Each number is 128 + 32 x the weight over the matrix's rms, rounded and kept within 0 to 255. Layers, rows and columns count from 0. Numbers have three digits each.

# down: layer 4 MLP down (transposed), 1536x384, rms 0.188, rows 161-213, columns 128-255
# up: layer 4 MLP up, 1536x384, rms 0.202, rows 162-213, columns 128-255
down161:160075113106183161083176058138050095164098117150149080109171081117102157134138121126197086139127104140192071171155139150098151073088169180136108190133129182102145255129064102077107179139148142139166104108145133152156155233170084044166149228190145056108048084126126167079138075148157159204079142122093103122117146142112152168159071205087161084207181164109167164195153165199114087109138
up162:036125114176127157100160106116145148160173174136135159178143166136133135088114131117189081193126106003129131086138161124130132203132187188132087152152133097119094136148071118105108173138189110114169111194043117123171142156054141130110155129142154059159148120132111135077145139172098161155157128035108143116178150124100130096127045117070007026146093033129128149108104105136134082127138
down162:055209131151134185108105117131116123179108130146122155255120123143182134216099158097156082086037146097121136199148176106199083127197122120080116094089137120131152126100112067148102078074154135069179081159083148122105108200111109087121079068126097151096147099086153118152107016111142100114219075139168116122160149129108106168140140137112128107138133074106121134209081110105191065086075
up163:072138114149146175174190127119101190117124166087147096160156126125131118185127105134175077112169111163078174051137143126134128082112157103118202121105083154166114189122148137144165111100164089182132117058128136143162135135165162180107116107169156096167094176101100135144153162087149143146101150196135109167093152087136136086097073098147144204106168039170124113102109131177217075128116
down163:147091090161131113094174150107204182098140136103141117112127074138120139113113079154113139096126089129096156166086097114039147109084018028083100090092156040102130149122119170165076114105131133119097134119140026100159137138135158077142149149178155155122082071188163031114190124124176098126139111092122074144180153145156167121137105109198128110195193037144204063106104151155102107091162
up164:165140074101083124133126133143146117093070098121124162151141143095082107138086133139111122085150177149123174113144121071180122093144124147102144118125119146082124089129178141096165121118155110138166100149122120156115139170160127145078111160088105195109156130118087114109075076143184131136179159108099150192145123115163174094152127149143147142150114134101147112095096126144134154139106
down164:131147081071131113093106119158114129148144088103117124118077121108120129174123139083117158087136104153121125067144057082207144110130118119134103167099117057112142103138129119137126155164156125135162147098124177089093117105126106138064085165111129119161126150121086126097154172157160090138084140128135117136183106075156161135130153097133101075123123151117144157130103095149160118124095
up165:110117174191137154124112100150073094113119169119185156131134139136110178150150136158099079101159104131198116157117132100106125121157128116140115151091137093185163170140094099110087115169120130094101126097139101131164203087131119067121158158083200156135129092103058150121169085116160135155129125073105131120114138154113171148077107159130140101127113167142093120131090151071135105160122
down165:080110165162132144144083155155105179108151124092097096107175108122120129151146107130127122136071142140188070159147106159108152177129123096207153092139118101158163164109233099107146112140151101153085078070133128131081133148097112111138133154116123115175111167143075163107057157060153169155141137092105149136117081153094191126096106150125129165114142091150147135205087175154115099105079
up166:070163106082170098096112137094126084095150188156052145196146079159112150173128093153133164126127157095167070131177132121085118096115135157071108131183150148145167132130131152141112136123134116137187133091117135131142092130140074141117117134102155111154065172112084099154055145145142132151111053177104136127159116135109115150149131152141110180153160112127101137066160117137085149175063
down166:159222138129183078100113174165131094123131181186078158175114046080086124163173104148131144147079102136196150124148113198095081123107083121139143106161084100121110063153105164097097141109076139098178194050221142146191093148130118104182110127156137095139085123114147071168083120173101195171079104170134162171108157161167051197114143126106119123148124179152118116126144083093127059159123
up167:060118155158150138156140153075125153142097144169138121186139074135079130116101075128137101132115161112146192109117134144130140141124133062120164166172118079139137188116091103095162134161142090103118074156143099127072107077133137127147160111182103082141087218146139203128157110107221133072180060107105132124157135127172127068158121137071142087175068091121140093122122141070130155131185
down167:150164174095068054124113132062176134151118138151173154120168072147093162170121040077107132096124105112153100080144130190108095169111095119127100101097136117169094130138155151138065124110187121101190127035092098141138106118228141138104073122095138158141124087083097153113112142090125137128144124109087128155163046143144141207085118176109103128106133093138124131089111134116129093141104
up168:151099085114098186070072178107077178144126125089033149142111131114129170122108177150071110173130171120120188152116147091157065133125160102087143142128075100145134149179121094122061207133134142103118137109141064083094168107089143148159137129112118159078159052065114127158124195154114198128131062165121148053143158083091157123116136120116196109123078189159080127159106118186148098140188
down168:155114122122106142102101127088109149124119134102080134131091133146160138114095124131102123157134128125164133125090134124166094121154144097103122133165102130105149137160092115120106147061120082171138163117131070101110156142080099156150160133097121152123130093085163139125082134132096154107123086120154132113116095115128129153109141155138162119137091129129112135139102127118150148123167
up169:073142142101161078079083144137118142101230140110097166149113159087124128138134135186112169144176159052086103125125160097132153176099103167140108162124129171120107114122133128121167113099111095109172106190106103137059104164144153145136111127113083128129160118118133072152137135107176111137100140103139156084124148142140125091092094190127171111156143095122142105162055129124092130116109
down169:182126106104126106097123116124169087153073158160148166164088180137140157165135108121117089093081155175137134128113086139102112155136122107171188124109169080116138070090122040074151117104100132142121125087071118146103161090129173120086093150139104097168099139083104135117118146099145128113099098101146128118151137119046149107129110100168157139086116154103112165109096133119127137129112
up170:109131127118100157117073142161087131164135108094142177093130141138146149188144134133185154156190098077087142130139112107138188113048093171184142136054135167090122170134188136113121136131143182132091118164113122131100110180054140154129143138125145090087136113167170122120133101155151119150109165144122164105128122099105111136095155077145131166113072094184179162159089123099113156121095
down170:137180108143174170117147091181113125175157053091169175122129117141146181114114153060093171193151148105130128179085071186183124101124075128091133091106116081158117172143175165142121110100102069048097167109173155114113128105104067114143081148162126141163130152155141164163123170097102137097075148154138134131102038118072169124129128121122065119091155138176106090199123134097138130191103
up171:138176121144153124100112165142126124125170157089146116164077100053100129116158111108114124150083148115152124169123156109147146121137127094103128105072097118118152092072153103196156105105136123107183087110173198109138106114154098048100116112126121149182092118135121166116180157147118148099173129110142147064145132029167129112205178127134131077116127099082110136118124076158108141121080
down171:193097112149116134158091213126112126188165096158100103109180184091069085136121051149106127163042091158153104164150147120142124108174116172107118141186163153121090101111155128103155181171070145190113172076084135117110133158166081129097182218193082185176134142154133076173133112146102145142114106154131151116163126109103162120131121113140129189057218193109179092117112107160104101114120
up172:116112112151144125154089077112173101113126122116132129144076167094131115151153138152120131129117167152128165131117121121082150157214100143098179151126114131109155167078125119141105125154089085117083148108151133166153099154075162133136113141120119134146110107082140175121081164141158120155121158147082166182151108151149079118162062092075052142106151106103129136136137156106177075173108
down172:163119133113153141148156133149110152130114145175129104164166101112082164139152142130118064110114134116094088161160148147121122122063128170146079161160117130126117077115114215146124056087111205120114100082137119137155093110109190136151159134127175182132137099128100049130139146120171046139135207113127143091095072127077153106128153164124134135115169184051067096126186152135139124102124
up173:102176153093066135106174149064061131168157142160112113138168170131115104142168105152163130161087135149133159056128124180109118159099120120166137150170158103089085063120105065118093121131200099126143199152063129144137146100118081135148114135157116137136131124101165097148168180155154154134138117124124117088147120100126160137180125137099126130115193177079048159147137094119130159132132
down173:199173075106064154060173133143165069114066120100106106133136148137114212140159098145108165065095082101147141193095143165067183072176085144131107167138174142094119132098154143113119133133143158101071165188069105167169134140181091092112106179165120156190155130080166102171169133111121105096113124154095117110178125098123167112114148128095157083105126065110097084125150116120120096092113
up174:107093229126149112151176120097056051132140098137163111153141158196146121166085106144117108172163102169082159153156133085120151113124064082142162085203144145123142148154129136139182098133118136092166185157109122169108183131096135132148104133108105118093076148133141113106098080167046166080132130163116168074101135160121116107110162205054112141083128122124157116144137179113089142105151
down174:089133152146128134120079133070101099156121135143136139146160115153134059150163113109151170110083131138132148067086128130157124134104131078078144127152127072110155141094137136145097149118090104136109131101126171166126115055121123185118152127125114089109154152140139147111088093098140083115185132175120142158162059180096113118146199147093161099173081129072131150049194136154129046134149
up175:136129123080145126183063158078127122109153115090090111107151073156145118143093160100142089119156130165173080103101203119074125100152092101165127112109142149137124164084118176121145092159137160077182129158106162133084157119181068081131139119100150089111129130148122096117129184094140122174158118129105075084126112089094152203154098081132087135115095076202151129156107123153120126139082
down175:154141138070101119159102079111140139103136147081122099159136169131131131150137123107104142131099147147117087091113063105124080108185080113129175101145071122161115081116147191135133175145131120082150118193099199143105170146141087093108204164160152124152077115188089111109177125150115099148091177088077129103131140101112067144089107151147152132086140104168173139102164156169146176161127
up176:069197168115153121121129090067134147116087109115113141104134165150079100107143159104186140103086111137139129147089139145142139135198143144172161078156110114165117147123127092095129100175120113130108154181141134136005184116108143116095129121130118113087183162160102109127184119108129162167167142074120130127071126131132134112126143131137135146126159123137146135121089142170151122132073
down176:190175134095102147100108151136103225138166132125118150104155082112117179207155117086120129172142137062140104077154062156118115127139140103148124132193052077168176073097124184144132185116141067125178136144119136153092111116152172126134082137065070181151090135126118107132124159136107117186052141174100099153118123148129163070144162107144151091179158164135099137106152131089112072122125
up177:079083150215130114082140078153139179139172136096103167069148142129166153146086172088137108104123127144108126142185148187081124108122166151125165113158158052163064062078125159145113090050098098129112163105125179090091138139095139095130131154133147174126165112140147167151173151114158154109131205133154108151132117100086135113072112112143138161163150157085132143138194174157095105129105
down177:155101080115108153119149111134147130114176139162172135116129125171137115142140137119160144155127126136116114095110131087110133120101163111150079130150166182151112161138125189111138117115130070120126105137147107118164121117138129156144146115111119130166112084102118068166125087096099125094110095150086119078131125113153097105111142131101176144114133114106117134100137150151129083106150
up178:167118135115178154153140109130176178117080114116140128118124155156132080161189111141078116142137118114142156188135105168097154122173147121123097105166131120161099097111154042122100097132163149095095130146107139121137117097140097138086097167076096136109090172108094107113076158162202128106142086108104160121112136092151081076176148108131154140114183148143111109096155115180140109120166
down178:119143168077134120080133133101178070164106091100109120169126103125123090153116120168119100135202145141119141161141179147162139117113134154128126176114118046096107151145142181114115093143127128157163148085123083117121082158182141142082132108085073129136127181149102157093104179091115130125120171149158170138113162125126093121135179085083075124121141176116113164139139074137151121143121
up179:067150097133138114179086142193139159170127140166141069103139122116092106157067140157200112090157205170139089146135091198148162125167096062097139112091157121119116126110173139122113137080106091117175154093107147083094133140097121140096126131164097093107140098134152100097139216139135146117075123092100114102127093151085122138105150143091068090085164099128123115103151118162162139173154
down179:131115145163117207119183154108160144071128105085107125206126122046103104112110119136068100103048109086113115135123178153086119121117112135143099164076118186112145154098166100129161150110124145122113106144145148137125068142102119090173117136145128156178127081146129123132106121166128064103137102093147157098144113109157117153135135112126169123134120104125155104117119112136148129148119
up180:110169128157113189160070163113122123116105162109141213146131157091168101129177103168175107188110161158167085125197151174141122152134085156111054125119138170133089173171149134177155119071169153104082144152094140132141130141079074197170109105090083176100147105086113080142118080184148131162154165134143169139122149151197178121092098156172165101101105121119080122116081179120082139121122
down180:165129147124110136106104134079117150116112155128070131131123090113144142125110112156139087170160133128165147142077141165162117108135125109085128146154124129129117119126102144117102143068123109161134146143133084105121148147118117193142187132107147156123107106087172116130095131141084159109104091150152137143146102121139131122091150167148148116107098126157127112131134128123132141123136
up181:108197097103080116188161115191177103165136133168099129186197178168135164250107095123155160165150122174202125166128153159109124160157107066131072131204052157137049129070127096113098158163161161175123106186084166179087171130121130101193098164135099109134150096052059132077133083162088126147081130142117140149069152141139120187120134143122081062147078111099124097105102102138143058113130
down181:140123113098087133039096122133108135128108168161103138190109147117135123118072137127119160132191158187122124134180174144094115130109091155061144127133131103155184091102121146104089123114143157102125073092187164125091135124102123089130122133143091157150123133138095096133117175073125074160176174168171115151123172150209193099178163128134095207159105110159100155093088163136116139088147
up182:131106148106152056075127082165152087179112181113080144105121152100105144144119144217072128151199184147107130127145130158151111118116154143137135124131094144146093083126160173091092157132159082119130125124082155169132109088145161193101143158071061117114102101109137121145109041152113111097149191206138105148180121172148162130101142203136084073136107112121146125156164141150108073114129
down182:090153125107206192087152129079132097083069113149139143143093238106115134157121126088090155128148173152112109137086126137161105133106132106114108163143110125057143186083110149088139128099142043090096121141133151161115179133108127159143169199173130125139129167126173138147121145115109141163109142144161049133082144073129086108145093125201103169154093103170205129147120178117192142123147
up183:039162186107055148144148108105110142123176127129091081124079180131062114106131099132144059100054153164139159140120112133094164069096136143131158160116172091155114160144117115102104182116093121086151118112100126087107091089104086107163161210142176087188146079137112164153178117106168132090134140150191105147111114073079077142148174092139149119134126101171150147186182134038110093145094
down183:081104153183124138135118132062094137104111175085107054119166093150150104165135142201106116116086146130147187086122136105107192126116141125191094149129156128109111090093058115099132106133165070081137077115158107038118128089162153074193179146162109131137170120160107182219196048064121108127157066137128108147175090113112141118137154098142117150179104031201129169186093130091123144160120
up184:135125144154086154086139127139154139156097171137098150111119164136117114176196133111088157117130110092132100160089116082087072123111126114099154194132116135116119131097113148131177142155118106146134150044147116110137142142172083160159131061077124092110090128188113146129094128102153110112074098182110143186145102082072116104118131129111121149126063151141131118142138171123074114112086
down184:170138149154148143119156115116120153082083103114125091167142162126110183117118077074216116173146122121124192114125158131130123171081107110166151123148098136138116138133176115149125118164142120074144139158162101088127116120144145178084096081154137147120153124151133148127088080171169095110119144159130155099123129079166133135161184142162122102162119140145108117107148098092106138131126
up185:060083133138139144171172085085100164149121151129166147172129066201072149165171145142159130138149126151082149118128159133129072054159065108101119107135131146053067161150104168153134143123117180109097093150139113094098112119136151118164221122152141135056118049071072122186118156145138147114145153159109176090102166135154130158118170174151162147106162123084127079140136126101160097052199
down185:135092206083081191083139104119134125127132105150150183134112128104161115110087103155113067124174137174153163095139131099122149103132161094116161132076130118131115152145124120107151067154146147175143147099102140092161122110165143115108088147066155150173145143070171103173133155159147091165062141131170080131118139133150076154111155078164105150116074153103111144128102156081172167091160
up186:162136156128054132122072143154164137117096113141126055105091136147101163166093167162139150099121084106089079134140198117153192147106142127139058140151122144106101132130141093091142134092091111131076126113102081092158130135117204179166108115148167183098131123165160077071149184121155109171149106119046157104147183141122107107092108186133172204151142180123142126114133077139091101132102
down186:116090138158144137146040136117151107099127105175121138110091073083105086144113102149093137124171113122134095129105163124140170139074125128155143156126149098094172071134180150096188138149154078131187147083105142100202161113103141069091048148169126188151196128159129117189048170117139087163117107142175175179162152109128135155142085126137095120131087104117109076156100144117098123055140
up187:119092151109146136148146089127088082096141119102095138135091099081123150122139087065140169094118110148122161171144113139137105131020114080126113088112080131138142128145125105197088164108094099162142124168115160138183105200122140051126157122110117180126066158102154156130196109086148076189116100102116111103127156100123088080155117123145109147195101099142156122166092152108155182110146
down187:093117151160056142129119142065131079080119075138162145094133178110077110125130088132121116125134154153131142135143112118124124137066055106089149124154076098063161084105120110066085116123189183126176086130131172135120120186148104135096117109122141104086156096083167193110145144130151124179124127107198138161185151105114116120163126091158132185131164170146072082117133139120139129074118
up188:094154170115087053196121107155124108196141106160077128109108035061134082138121128077197099220105195098126158160146165034078129151162187126103101135213109140069082124105107126144103143150152125093073123111090109128190091159143104144166100120020142122142223065178195130138161159090156193070040105191164124136092177074113157122133060113140020158171166105075134092138100208022138149116154
down188:114210255144131142169146153076059133102135162181176055098091116118094137151101123102126129073104138148207106148122144167065137134105126124106134124124183180101150178141093114136134098177128174149128198167143146130178078145143146132043078000129193131124097116156104111138193145128122130129168113163171079118097138121114226149125125155166107110156108113107130068074178191070152187080084
up189:093157112136093076155126150148099083123144133135152126093117162087103123118108130062160127139080137129087148227152154144133120173123175040147100094135144183132125135149150124163155075125107186133155137083107122157145096142092098135106129069108131144114108058180067166176159124133098149102133122134151177144147099137155114082147096139112115128093183136047127164146172136187148140130127
down189:092113156145126083154113136118121174069154069124075142124138100136199163156093124145125115129133164142166150102127136103156145079142112079113121102133168122118127104128147126135161156169135113122147135157150171165071122157132148144105139162094144161151069109116117116123148154150182081157068152098113123158090121114117117098124121157107134109136125142128109159128164107121102156133135
up190:089132110111148130189097134111095158158103107150137121163142087072129112111092149119138129166155129184147095157067113101186141108142061070147140086134157086126148147129082161123137126129143147108141128121106121191135140123149103144099177098076135120089166111129100109145161110094072110158105111146091096153119115128122135189130131080147096110135120152127157112113102056136129124140106
down190:145147160087120095123149103146114116131143144138150124122163133139136146121134125058128112069126140106113128108148113108091133138162143163138139133104110173138115114145120149120137128137151085134131124129170107138110113082131117086099205101126132115176114184086141108133138129139136118090117108117163173167120092121130148133121141195136148156138083091090098073084154100148121086105108
up191:097035157141110068076132136160145109142118199098135091117155108112099133110126136089157143164090081119126146126125157129116113113135122092106140069174144221159165151127103103097157177149145119163128133183089093154130093104128171122205091147180081167143119140155129144134115132147154146125149137191175137168130158100093107171142097114111163093149105106183108134172077152196147127133137
down191:163126133085113131085132127097086130162150149141103097077155120154153137111131175143130097144123105146117163110148141060132157184133117107095155110113166102132136139170120172126194125134128113097177098115147155175103171084117132161146092104156087132117118183165151098123162152130099113157101091096166151139068104097149150136133136102191138104178132130076107163119142125176153072164112
up192:181156129121150038123155174100144132163065142129183098098080174091103164128124128084130126123173166128102103107078161145123122126129206068155159126158121112035157101115096099142145032119089146231125116141157144119127124163119096085132221149028019095123119127122145154162161124109157115151146112081182151152077154161140076110176190187145183174107135117071097127083146086088146164079092
down192:158100112101110110124111140073091126144132127141121080092165163128059122226084133071102101137116100080169203088130117171089095068101123173058132128149068115086139132144085161129135097143123073119077168164207103132052057148160116058094136145132122184180146165156145156115096098117104103092126117121150127132118153103176195104120125120059136145124148129163119116148155210117113122137160
up193:112107188175112125156034143083067140104135111101104152168121144139074119128151111094104175133082140088205127139128134138165176169144101128129158160089135083132122130145126135094126135107088140152161153156113150104152134108116090201092062154110181195118137105134147157159147132099114115141140121175131131140114108157115135165154160029099096115093119194165070146178096148160132171124124
down193:149105129093129125091096121114117141118125127105127154113113120150117146085103139137110130162137153107133150160101150124159099136145158104091124146131162100116137130166126107123110137065114099167147163143086125064106129150103107129152149110119139145126130093088137131135090139141115164117119092118153107115129080122117099146112141146135160138139090135113115147100105164119151148115143
up194:073113121117147157146147147183126106132199090111138130168131151068170077131076112160160114144115091138111172136122081154166121137125137141126113173129094080112121162113142062172132150124136110096207118123118063152114169137128057081156109170149077106152087128109119117118108113099152104114118120148138108105134143144134127105155111130096102157161110137119184088146063109171139088154098
down194:096143089155141136113155176063166115058080073112074082167107073083104126127167070133125109155122154117155121126085097112131172157127166076115245133131151126149155108125150140089112139151140123088132217148119159181143132084080105120126088080138118119123079101168136103179106136128074067173113148141177127068120178226117132142119097186086105107182090091145143094148084139157115128065093
up195:104105095134077136166127159138142156131109145132129142137150056149124130124097148112125104179075120133138088100077124102086143130123107085112153163120129126121117160113091099125121150047163092069100120126120120104139162165094075145115058123089133196088142162121141088122123134128112160105112080114138141070148089178135128102174172161173105165144150115170130120134089094165141100181140
down195:131135155164084141145164112125128152139104108132142078102159118040193069165097101101110137164122132171152174165089163091135193127128094137140144170066159194102117134136144078156103133120177105155140106118147093164128130131141124127151124102115130083155174139124133118140076160152084116121160112148140183144170132167131134108132131153130124135087165114058208133099112131125065078126187
up196:115092149179139129164179096162124134091198077119138153187108144095109160085111139108127132148114092081143080166142101114096165205155174119084102104091109097118071194144129130124106080128097138167117145121144157153127088174209142131186131125156096183128118131119094163094171153096107112132144157164078153153124155136138126168174108102124102134095142115171100164077118152096156088124103
down196:150133131146172159153174162143150132118160155119111137183117114121134146072088103136104122124104131083187135140198151085153117118085081102117152115076157154133143071145112196102117133089164115135072130093143096121118188113142228173126152147152126161064143134116185105105137162111097103090096097110164184129139151121158119103112133124117115113135128102107153171177082128166104107121122
up197:110130101142078116129157056161137121112147178109147118108120122103185123125125159131201168175067212093124110136114133103154133187150187127102143151156150149141072155133101193096056125099147128018091109108102115115113107118065160092137190120114111137081147156093175132148101072107202135074168105144083143179097131124144047109159123099078127118131044143147120156149161106091140135118136
down197:173094174085153143159119092068093094206092106121149108101144160108164076111137132111135065178163163167139092133218162158138097141179167133092125154161066125138085153125148187149163098118178138093130167083034162138178128148135103140162109141120134099164110120149190133153102165146092081105203112118163128046119114199139121174123108092106153091198140122153117178133116128154147135150093
up198:105165158072205122150123156156110160148121095153143117131137172097135092124158148135108131144118097126080138082122106127162150117222120124103103130135130137111096184110089143179117139124151131088076097150132118128151135124099113125123087120066122087117135165145172119138096128052093143172149129119137095141118103120108158109146059117126129143110108121125132146153105130167153098152140
down198:156135144128123140104136064120074154118116146102117136116092102132153169106137107088169091095137206108097131113132126114140160139095147131152143131136110114147137083156165177164142132179125119138183093080113139120090116077107183059173139139139138151162063121142096147120098121128159049150154118134183099119153106132176129130086121177148154129151166137130129149109144120149101073148132
up199:134121093100089136138090095128116171127149118111074146172084165151121132218163147112127166106127177109118125120158180153160129140100167137133125154115095128124123104092117067133080106129135112133116104127123085121136131122128114083144143080124076141138103110091146130172175116129145173145131193122174209163093108154115070137145132130138085203138160117056042126105153083199175156118114
down199:108105131171080152143089168089129149124156104141071132102125130092170114095143117080082132144173091133120109172139128152119082106136120131097186093102122170110138097128167086124112141196120181077170137139116103157136126153112195141105184152128177128111139132136115141170127143220163105137123128079172052135085148118159174140141164167097108073123124182138147112124150158153086116167134
up200:090038078142135071134099080075103141147070151125099153120107146122109117128097122144156158093105205144132088136103149156180124142146135157136111135102140140101127140065113102159093141090153139183146097114169161109108191123146136171186175083097102130132143139071064112097064105130138157120138145131113132108094109090152094131125125065174072168139147126178117077162119144166139097124085
down200:111117094148094167146170121117146143139176082135108176124144145144081151191141125065095080069127111093146068117151071145142162128130097081103149110137166179132097080119116148082109128119085100042142091097157115116105155197063087118158176118073207124153175134157124132116138173108145096100123092035037167122133104186135146102180123087120142049139090111149152100094132129043087162168118
up201:116163117184133188149111123105119141109155114044108145073123078110147122135111152131131106135153102155113101059080130105169125100091167110150059145158154097136168165190121098111116090158141165163145130105128126122104123141058162109115116147165046155082159184118133130124064178139151109153127180141114092099173135150081132153134130127132159168139183070114094149154174144121076150144124
down201:118065133102108142095110166116108100135106104097155108178112151149128142075174092188116130144115146127166194104157105170112091095105186125162053140095086175125169124163152105147136171139108124091085124111140090119119138144125070105145109138104150152076123139085186191130092118135100112148091068108063123104188155110147116125078147159127165068145197152092127125100131147126122126145119
up202:164142141113166030182192085151121121123086091057138135125158100091134145137088140117139090180067078122115137117119113142113119122144064112096069136099105117161147122089090101090099156153098099129135137108131141110095142140137159112068112160115089144101129141144111104128140138091113127145141108087117131113187155127117157127118112112140153097099109131103101151090104151142137141102148
down202:105087185142077181129177145128163165114116176094140114103172151105106167117133146118072149142146113131128131096120121129171117116127121145115152131112115119104130136085097143072175187097196098098146067117183129128111153069138144190120171156167076101105177139111139145158155104109111162101097076139134154150127184129102098173197156082131126124181100094159141018119134145082110104140082
up203:151075159087116105098126110133164137088117086121129114063159123151065149166122135152131124106115135131180157132078124180103114139077161146190067132152183131154146096120195152136115135141104111172186123091122118140166142163143167130153105133144068144130066128106134144155128110121096109134110152097110162086107107139102149160127156182129122090096135156113196143165146100119113184195102
down203:126106155070124119081167139117163146067111094073197072068153197114114172132119118110090123109111110140172092124150122139134131133104133122129135135110199134194138121110110123115169111179066129088109161162175091113126129145132156122165146086077149163108151142152110172135121112093141163142100111140064118086126154169123181119141104114075139179080136096112205240171115067157154145147122
up204:122105129048116127112137137138163131123129134125098084160190130152096126154185132152103123137150149086107095168121120165105152091149141106128178130154017135052117091092158105172097119117215156217090099167128189089108123097126209138072155110149118117177179164113111145116122155160120132158155133128121158167128114138155130147137169095152075155138088107124145164093136105147170121157117
down204:125154118135103146109151145083111166045126114103174155110100136092122077092097100110150160092126101126150111120090141088111115060124145115119110161101133153139160107168156174168100158130080077111099114146145107095121147113110071178151116122146085145165121105127157114115129092104115131150109146117084086167086100195104153176084154130133135128111158174167121134106151151077098105124169
up205:159114074103153103165118144154097095136081146117104125180113123136184166211190120151139122064157118179108160152176151181147123157176102126146112139099172102093024088099147166126119151139123126129174144128150101140174146094146087129136114085097099092145123117151128106115104109132125136132130048142133127112109111129104118174099127136157107131075162121163146148101168162047103132099148
down205:161113153115125110086114124121128146132132148149144098131093102131150126147134180123149139119120089082187101172162112123138133103176129109100176112143129090110124150117125128146105127117111141131135137129076131134150148110115165110116105131123098123166193089098079163139165122105202129135162129088091151137113131122161111162098150167206118106099099136159117142140121119081161197153120
up206:141131136115131136174139228120109116126097130139088155088116149184186089125125126179156179097108096126137122103119129097091108069154173118090081169089197141176147175109153147163125111108088134121095160075139084103096086120118157124140082098151139088129098105151128176171165126171120097167169083149172101117100137134157120174156122143131137175099145146178139123184153090093128099088121
down206:161123091155068126134127147107073108158097097181116143138118125166112119110146142084149120134147091173156011066117098116161128090158104120080147115063150140125104132083124130114107159130122152130095175143087098124119120108127143089124114122150193084161141118174117118153129139160183089147146085119082119133062086096163153118155113117116167097112138155041139135161118078097106156099077
up207:128125127112148100143104110127091097123112168093138116152156140120138103109114169152132100115084099114113065132129130101140161098104131130123110174122146098140113115147170155128104113056081177105145127082087122137180136098088111156138152102187114167117118147137130156178139089165148191211150091128146175183203138149128089097148148134158123138158102098186147134130160178139123153150191
down207:095101103138145092104121114090089165181135119175083130141099154158109093092118137094107115128131184141167109135177169119111070170103194136157166109167143164148120125143111071157152076115128118086155122122128081148108156092128130068126123141087130147217063157133106134222138064173137167125156153135144145137125155117131119154169143143175136141135140167139135126129076097105151104094032
up208:149108054145096137125078128208162096114166187113120137176122132105098119129119154160103150129092053164113119185145191119193163115122110158104131150124096143164104184163084112136146124121194064094141105182068128073175149134133186088127105042096087145164107126096050190143152105092170099124093079158159136084141164180150163164164114130113142114149082105191165105104120077144179133157138
down208:119126096108097147132109114174090098097116145059201201089138085107093103121132129097119145120141118123136090113148148153184167167184138111140164060089148150112150116116174101113150151110130156100232167109159111082196155124087158091194101156122110061124093146136111129181121220076065133111172075119135168141166129152078099155147137096142122109177108092147126156116124135150147142149161
up209:092148174136136081061140130163097134076136106136085111087152168193126107101113159101171103193144123138164190130127129143129080171154130121154051171130149084206142124148194030127061152148122124075106087099183114151213144013132124125113137089107091085118123148105128100117090134131153170172118125140186142127079147076139095117146147105153102120118198164226099122117144151090121160189218
down209:101165092170110098113135145093110064121200104139171099120107101152120107138079182186128093132073089128156106127174162104109139142099129093115113138102124167144119166132170138127135137156178109045107151150151060064129080091108132116080072122130054090105139101145107121156126107125127169138158130160134130082164136106138069112136135111100106156122086092099138107134081099106143136067145
up210:163112109194118111145164137127143171109080170145126135198180088128175079192112056129162150144155102067143191139152128112146094098109121118151108100182104095130197149072112113115097136087120136118109100168102073136167106112093172074149173101149098111094071076130109098124117096152125106157150190117078119091144097157125109103152121113147132122084158124058201096106143134164170156175098
down210:131206121112054161129176150111117155124057110104156149145144108126158110122109102153082072166174111129067074077161105086108112121087104119107139154137105104124096075129072137101132145157110101137152153082107112138155109128140106152142126087164093128121115081151132099205148162113097124149140154163109132146105082153139207135151090115119128159174125156138072083115149164133130127071138
up211:097120127123104114134023159126139112107044116113114128091141137134175096145109123147075134175125148163146088157120144169102191162140119144088148158167121096135139159126170124184111155139094124207117088079116118132095121139140146108131108091169154106143057171172116172148038095104144120084124138131127079092132144109138135141109121179152144106126111181123152030126100123132149180151098
down211:097125149167162155130122138135112165122152069172163101164095155152183151121137095131082097139141102120133125145142168141214122128107082152078153104110099128147158133132154152155117177132145052100123113087105159078117116067127101162207061109176129089115167160106128106179107135110111083125120181198159118089172131176098117109142104173154177185092137074119134140121145137154207185117137
up212:149146076088138119132116100115111135113111182172140141147103142074129156186167117101134186130079104128149132066061161102103187144181129187148135126046091134151146189140102085145088143124133090171121069141104111113133131133153181099105226108113186098121137144141141167118094154135094089100104149088194095073128155125156148036206112184084144124092081110110142176113141195117158067129188
down212:099114170113133098125126171128182094144138098064147137163191160133161155112155083102112098156164151098182164046137113118117096156107135130123149124095147109120125092127122159145084113113155160139115126060162086107113155098168086079168079096087158078240112147105078145151111154127130146117091127149160112068099152126130178096171129146126083141069165133126123157059130141159077127103127
up213:075108067141184127118137153132178156123125154146124149087131111121167109138149133070130145140131051196206154098144129186076072121138094092087135094105092147142121111077147149130136100153118186119196151160137166083122128128087055072187152090082150107165130090073108112121116126180119094159112075149165161121117068190129083151095097150079128140160081129126157133152140117197111142118144
down213:128138149130158171163091116110139126094075105154184136154176153165093088097175103131142173111199133126122094084148074063092158084083112135065123102116112156180100167213164104144122122128100125112150136096154119174152048172135158100136161133165112150059171124135165096153171131079120105150030106086108169079093116127088169103128119182149127102107139172096137106100167132095056112143118